config = dict(
    norm='layernorm',
    norm_place='pre',
    positions='learned+rope',
    bias='all',
    init='normal',
    lr=0.0104,
    lr_head=0.00618,
    warmup_steps=200,
    decay_shape='sqrt',
    batch_tokens=131072,
    seq_len=1024,
)
Each number is 128 + 32 x the weight over its row's rms, rounded and kept within 0 to 255. Layers, rows and columns count from 0. Numbers have three digits each. The size before them is the row's rms in percent of the matrix's.

# layer 4 MLP up, 3072x768, rms 0.0845, rows 2197-2262, columns 288-335
095:165110101038101145148066142094147151115116105081121174132146161114208109117119152165103141109141168156124161109088100202211156130145053208125146
102:130200115132094116134150156140086114099146088084066149171128143174174067109208131088097151161143156084130108146178162121131110147168167111114144
116:140101127097088120135118130136149122110117078131160139122096114159168129128149091177098146137174105229165131092113125132166098128138150109059174
094:133146174129140106137128132086136098166124163174163088097113121132115138102124144120120129114178165105088207126132096125181153088141173114182149
102:090196141125120128118064151130146165110095109146076099117121155105171143098150124097132093172113135175111135126101105176110095154159137136197128
101:128162167219112104129117211136072125156084140122151161183096107097086086098085137130114211091103110128124135122146115050175102089119208139150149
097:122104063164140079155137157085101103123123144084125080166150117151091109070102130078156108103096124065157144134129084163086084130093103156087090
090:147076107202097152158139141092154141066145096123081109128137206159146135112102118144145155131131103142090090119099097137134133124075115156134110
104:179144140129134137107142104174098159105100155057145178117121110120100132119162162145103167166120113101172113130112133123112085136181098181166105
092:151163053149120145148165090164104050089161116118122098144122136095165061123123130136096118113128184143132091124167111128108122153088157099119169
088:096161155099113072084084161158150106145076155141116074088100163131137129117150099118148095090113157151084095071098151107146078214086188081115178
095:085109107122155121165109159182144130154137139150058107115127166099182210130133140094093148148119120115209125173129151114116106119111054133098132
099:109161105124095073177119107151130146077122119105195182160118139163118189129116152103155090127123140143121072143151109114124115130176129105081037
103:086108100116150082132140079106112104132119089083146138124130188176129067117155086178177095126123125098134163130150079118135078145119069102216161
104:093139098160148097130158084147074109119116148146139107103141152125119126095255181135177147162101102120141111140117153094153129047146165093105106
100:130161109195160161066151220109118161153119135165077079132103130174126086158148120130119114066144101129138073126124188125089121130050177082126088
095:150094104163123137169098098120125127094117089083112152130083101171140177163140198152172142079202077190086154142141113138114137086122076166087154
101:163135111108035119173097187137118062171141099059105098116113084086118122086100113064083125095084147134136153097097093066147131172167156145129085
111:111101123121081154181173135105097138129182101172093155120099109118168130205121143118129136146160042158175155086140139149147093162144103117106064
097:083121081130128114074204157171110108119097156179161100124184183080072153070150160106122112055102171062119137158176154130143095028176135093164133
099:120143136120146074185099112148149111141122154119141108123165203167120109140090191103115130188116173124126134102166183092204133104110158164124154
081:147118074162133179186110108159108152142176143133105115127148119126119168073152103130104132129082156160106104110131138147157098082120134171152172
094:134073099170154099148094161147099136127126165135100118139201174128159166130153086141132099139151107186119111112118076115170109115143085127117136
102:150128161147167184144115132126197055182147117111141158227101138187164138058076102151171077056111140107116128203160096109098081161089158124127124
094:084171120140069154124153126093137090107140165149156123173095114118167181132170084159152140146063106152145135117144141130118160132159149175173132
088:165126180174133135131122052095081134179129171146136108118079145135152126133165110113177135128070146057107187140163178155167124045137163219157131
104:154152185120141126131175140196088121103095114127120129154120116124147117138105200174150078128134182146095117110148161144084191089166148128128142
109:130128099163112134126151212132163181065072105172100144109187129076131131074108116120152128104074200221189105180113167143164119104121140135157131
103:105094106125144153113112134148153114199136079142098111076124097106120209111086120076150107115161072146120135143126108141115174142126089161132151
098:180157078171119076119192158072092139112118182143058162143177156145166146068107126136226161123155167112147193169108114154176148146126141101141128
109:179106193119179136095102066126119051058117026078174122190091129097184106157155099118142123163196170159091122142156146108156102110128123086164176
094:136181129178146111161119115149116114127153114102117067116134122177180135132127098132112194145209140124100156121132083092086086114141138126073181
100:130209146093103100144127174114150125137145173176118069131156127112141077127113159081094150185106131120078124138145096125158099195101159102094135
097:088188099112145082112135157130106102122111102120150151200089186091097094119168118147083108109132085162106134107135093135119100108087160118120099
099:115141161136170138118116127098136098078093160136160085179206141160146122114158125128113113109103140174202136114126103138146137179136134078102122
096:119115096156066083149150097111137118143093128150124108101107120068129177066144122090214168141095158154205081113179149155141147099083148124125086
110:104117147119160128114140101167125107152042113149186119110152164082156159124106181111083111117158139158177171185156160127054172140129108139144155
114:076121081155120082115161129189204114078086127157118101161108098102131091083131122111103115107145095084079116149170123122150137154155160136061139
120:156147094123112097106150091145085144147102099130119142103136155165112096128128059131140128103084161141149147125096111138143145160145118108143150
097:093206106073106129106068092142131155053136115086131119163167130140098163100142139174139075096164153135099183136159089095132132167081077149098093
090:131160128145127131139116073145173105141103152091087127109085147091147185171142168146123126141158128134068075112119123090200128162104127129115111
087:109151103100160109114120099105101129158161154091123197056153105169150066136140106173125182106084143184132162110151156124188141129094109102115095
108:158112163077126143117172107112132068148134126093165137122124115130083156138135122090099105144095127134144108144100092144093123223123090200164067
114:164116090132169154124208126099142131133155099116118123149119101152091167147180191096116146087119104118143155092174138139089084135187119144103146
098:129122169064147117149105166157161211128166143101122127136144143119102106082148054084088150082142134119109194096093056176122160056097109035159163
105:133132081055091105160072113098102183173092085101116064137105139075144161137181148099155139095102133085166135097120149168077118094120099098062113
104:166169139127112137130068171138154136129173108133118079184097154206160135092079099119152162102100113096126134077112151112174113140120114138121072
090:085104113094102142066140161072159131110107135191150112084090155131123139117146177092119136106126115107124122155079095140149117117124125114071142
095:192090125130108138153162137142151131166154159113158085126098118127118139148154097171093082108052172111120111145076136125144136057157121130117152
084:118167126073123127145139129130127068096125154135134092168126128135142161141119067058051144116107123177083111105151090156132099132131126096129074
102:152148115096168092168118101136121118063096120107098094121148160113052151126105120068124110155138125180120130134122186134166114089123099092117109
101:172155164156133066094120059132107175130107127104139118070191113138082097134114100176124107099173100078088133145103145119080175103109124123076123
090:082121187093115076109126163133106181117139052154126097161035175129118149165097143120137172077142105155071125108109109093131176107147090148198134
089:117110151161091123111137103130161119193082166122148143093125182099175133160098083168138107087061083127130098138066106185115117122120147159176118
103:113161165121125132138151142157116131084140103090083080105146173132134105126125108155187174088091112124068097112103155072152087089169105093103086
093:127101159061152135113172156128165145099095102101124150063075182092135109125152116108165066148165130166171133121108153182115157177187132159140127
095:148146107075102151200110136143120128135134135156112103078139110135110100118104120164160122100061115153092141087097125187156064157110150127166114
098:120102119117097081115157129060035137070134139132135159142110096137076136122170139137189119162187109119094123122116042187103139124175103163166189
107:146086109151149128150120206108141086046208134106156130121117156095128118145088156086140160117074104147065176165160074142076121102161158074120081
100:093104090133132168056130155113186111101084148153142150133116106099117170160103197104095074112108102128130185091145107122131203129119135193143127
084:164133109166130130188132184141106130069107134073157112154189065159132216145122141086115088130112121115174157147126164178117160117093133095141100
093:113071144136112051128041137165122146102122118147133164120076073164144085120153124117124121053121167188141160089126161098148091114160158091104140
089:165170135170133089076094097178211129077126141079174120145146103140087088107124142066129133078145124091135115147131159118095159143120068127152098
090:163154047110171075142166084126103134121120156127140117141171124127144114125167126111167114105142172142094038167111162138116087124151116141140102
103:178196115165151108128123113052139110144061089137105171099129146098166129104131130147161107128160185144095095072175103083091201118160105122069150
095:168211192122154123136134178142119106149094165079062160110129068062182142100118131140118189177117110179075122117132141141235100143117062074115127
# layer 4 MLP down (transposed), 3072x768, rms 0.0452, rows 2197-2262, columns 288-335
093:141117146179109092165131102166152172095158189181102137158103124143166154106151156171139145102141130150107086180133113061087119086104141093145135
101:057127151121098145126169171064113101138128130109139115124190140069140132143152112103128083132104099084126079141165150195131119139167121118114130
105:083151199193144116086062103088105117158126152174108200142134119118087099111107119134222082107166137147090113156099111160120083183105133177071130
096:118116167091098152080142136124163102146206110110095119132188157197150178164067114140100169140142132077118162068127094174096137176133122127111055
095:142122144136110153180102134080088077152141134128159128131148163164095087083114097160099138132108117107136095192104164161164183082133152145110133
098:088095093151177150070095122153143164115094211109124106131147127081099131130060149146187180163177163131190114080067119155125158092145137148104082
094:081177186099107159080107076121159148107105097127114128086134143093126113194135154145161151151123158174110092129133219130102137152146138099069163
092:092100105062145096157170179122076068099133181129102121162061117174203135116130180157091167197146183109140112136134144131135113101185120080120094
099:090146172140078168109104137139141087074121094148140097156129130160134099205130176121135201122102146123134143129120190148172111072122159159156098
093:117075125132143034156171158101100146159171146209153109073138130135085144182123180132161147129098078108121039146091214133077126138147158137104105
091:121148095099176148132133117131138138094138081141159117144125139102130116094123164128077146102120087100137151110169196126130147111141159145125077
093:052131033161092132176105073100172129156139127136140132111165142151163132205096124133136136153144145132116089098116186106141135118178114157132120
095:174179144170134162144158128141030146123130094086135108137138110120133156105134130112137154109127128116102146129066157094126117140068117146139166
101:062107096107129105154112134165113177108149199066134183142114114114093117126135177173151137186126148169191127109139149117118156124122086139058119
098:131094114108120113140118142133104095170142169139143183172146123158160090111154137123107127122130123143123090148128101167092102091115176086159162
099:116149163112078131158143142089157096092132168038167188119144134156093147080117147135140170144086113111141083110128110166113124148142173114146096
100:168134084102131184098049209094105132094120117099174106105172114066117093192148080097105138151147142130153040147144085168168115078078155094123150
098:077138121121137153109110090082131194128149121198128087122133103168150136174098155130105183115148106063201127165134151133156128091113134053164110
106:148096082211122104097144163088090126113137092121130119126110134179141104056143065121120125142141085124110180119131089101125185084093212120125178
098:127151144128193095166083066125173136109150086099135215113115120124123099154182164100163149156121130121126107136083152066176099127112161192139132
094:140157130086132162137115139146157130084126067106174155047137098114135136145113174115093143118113118124138143180115088112123143111088150125168161
086:129089174094113104129136070126114074191120100097155133160124137120129122109107146180072123122132163096167085134134122146078142108156156099104087
095:129109126131071143160152087119118109172048152155108178157095080151164131145088176125102155144103158127161148151102190114122155109129109136120085
110:152095049096162101173133121078107185128117113098109108068192111133116126149136166164092167101115139124132126139083143131174165092136094118158123
093:109109100070124195077103147145087123106089109159122135095188138128101096101129089126153141100171138132144125134114163105182109089156105024154103
094:131114090122143114136092161138166128167066147152145131123151090143101129125146186102117120167124155138125104120110077118022063160161147106139067
098:081129170135179155147142161119184089093092130097137157158129143111174125098103092079137135157177147194113074077121165096107075110154115134165099
110:107146078090149117187125115180128101192139135120133104127110126184167135128141108118137154129143110131059159132127117111163098071109121124153123
103:076190138086139108125079169109093118148128087135204188122102141141098055137149093172065125107091112085132170121138085151141143098109179123100085
099:117128159071136112129147072135124191132176132127118108084093100111112172161095208125067110144140114127053158055142135098058175128099138147147166
110:108084099126153079174084096079167156112088133099138108089185131072127066156094100172124149119211143097133136165101147075086128171140119158166106
097:132149077111099150085116119133143141158118078114178122138151074131144082103116182128089120123114143075186123171174165172156116137043140146158071
103:144149147115125138105141133108066163163163107087128065157099118113071132189154136132126107094183141177092153154116115156127139109129098148108143
095:182085120173064133094120140131141151122141160158144140150119109104082123118117163084136040110174136127158080159146119173143112094151112171234118
091:205148156133147108173135155160134120159146051153161131112088129119105134100145070101125118156038141132148081114128075159112115106187121117119143
101:116185153121141156171093133135124140163142114073091141177122117122109116173135099144089077125147131106079132145071082141090158134149123196111069
103:155169152166109118106113123111139118174145162141132133155166136125130133169114164108132138126116158136118123155165119154111185203069122140172153
106:156186139123145138225100153125139087114099070087147111164105137153166085157086154132063093164130148063123113168155171178167146151108134098099116
118:149162115110171160122111148137162174082131153121138109091165133085146128125110172153105148189145138162133123121090091075128054081075123137126169
100:121107105067144126091197140137144155144105103223151163140102149077189119147164143109129157121128123123105062121083126096159162114130119063139192
094:129102127162119092177107141070150142050125100142108106106167115114156099147110085131136161167111120104089104120117127111115126134114156122059166
090:153140191096195079146113137118164125080142102138097121147146079069120190123126059169095159138125092101101124164095116110080134129139118065132124
100:144107144113168170122094134182199164117095083075082125124058152148125185129107130071145127081128169179145093094138083133108178087125111059045116
107:137152173122130104165030146180059132133138166151158090155103166079133107102131079124077130102156099145113144107158101168110171119104153098132090
100:188132094117082154124140081067100116092112127130196097016025094176108134133094089128161108154078143136151130157181120093062093100134079133138092
103:141130143161104144096199121149159101080105113148072158157136068128137120110152111099155143112148110140157118150119135149203142116158185051137158
103:076164058070166187132153120136175158112134089082186190151114114106087078150140106155132119140100127136110144163186156082142136162141093159160122
095:110139091122101137145107130080112102085080153145166124052125093114163080154099059181096165124135137114149098100144142160075168128180144093098121
093:152095151138147178127114134139125174166181113193102137175070063117107058116124155123112162133149044122113085158178138125136151109205122115084081
088:119159121119152161094107128110154133171102072115143124076164087136117136156123120175165118094116107145109197165177115036107168132091122103102129
106:157096130144206160106167109148088089135078152125135139159136103090165113140095087114142157146140124071110163090076142057112136130123124177097113
099:087100069192153127113105176188140088132110154125106068097120104107124118117103180193054121153139106090094123069144106174164072148110130113154089
092:149145146149145085127121132137108078090137127110119179123110120109103173120172146105127113194106129138123136135140137121108129164148104140126134
094:114127124103151104159109095150141120179073108144180156060133145077169135145144094112064135106110157086216125136128074103113130147090099117143172
105:163093205161151162148106097077161071144138085100130156152105180173116169115164162136116094144082120101167183102141097133110155111104160143147132
092:138153133171099094107164163135057181077185127115180170122153142092091076100085108157150154140173088102119085118127188147156177121110134138079103
096:089112136115153142113118119099146156174104120104134155113108162104149082155101117113165122132142154107132146172094172172165118105217133097201166
099:068100098124159194117140140133153119136103140159096148178136141148144137145163175115117110160124133084172145123123132147032171119082102171099057
108:148103113085122146188140132059074076098094131148131116127110138141088107136074140072131102141145092114100143103099132150141084099146114095080228
097:111109107123106154085137137144109156129076141117119134141129175130155139075101075165118195124122196154121087101090165115172167119190150096178118
089:135188150132094104102160143133072202194144124138182119077121138110087135172173109108088147183130156179092120113138095136113042118126140124137169
096:140162121143121180095154107104083130165136093139146100139164167094106111082059146069183112124087147114097142130178136162091122125104128197112146
089:076041111172145110130151096093045119156113126149124114073215088143138153145122104162124134097168142108143174159139143138150148099148102102086140
094:045174203115118140112096171143116079142111152130059141100127180129088142136116111092107146116120041080097156113125167065124154152113187146132160
102:087079153150093134150149159115147120134215137171160134160163151162108145115149160117143145106132125165156123131090119211097121125049138133152074
094:089142092147106128117144134097145114173160201167114140133093119103149113129182109089136174093088124116076117161121171065144100118161099097132115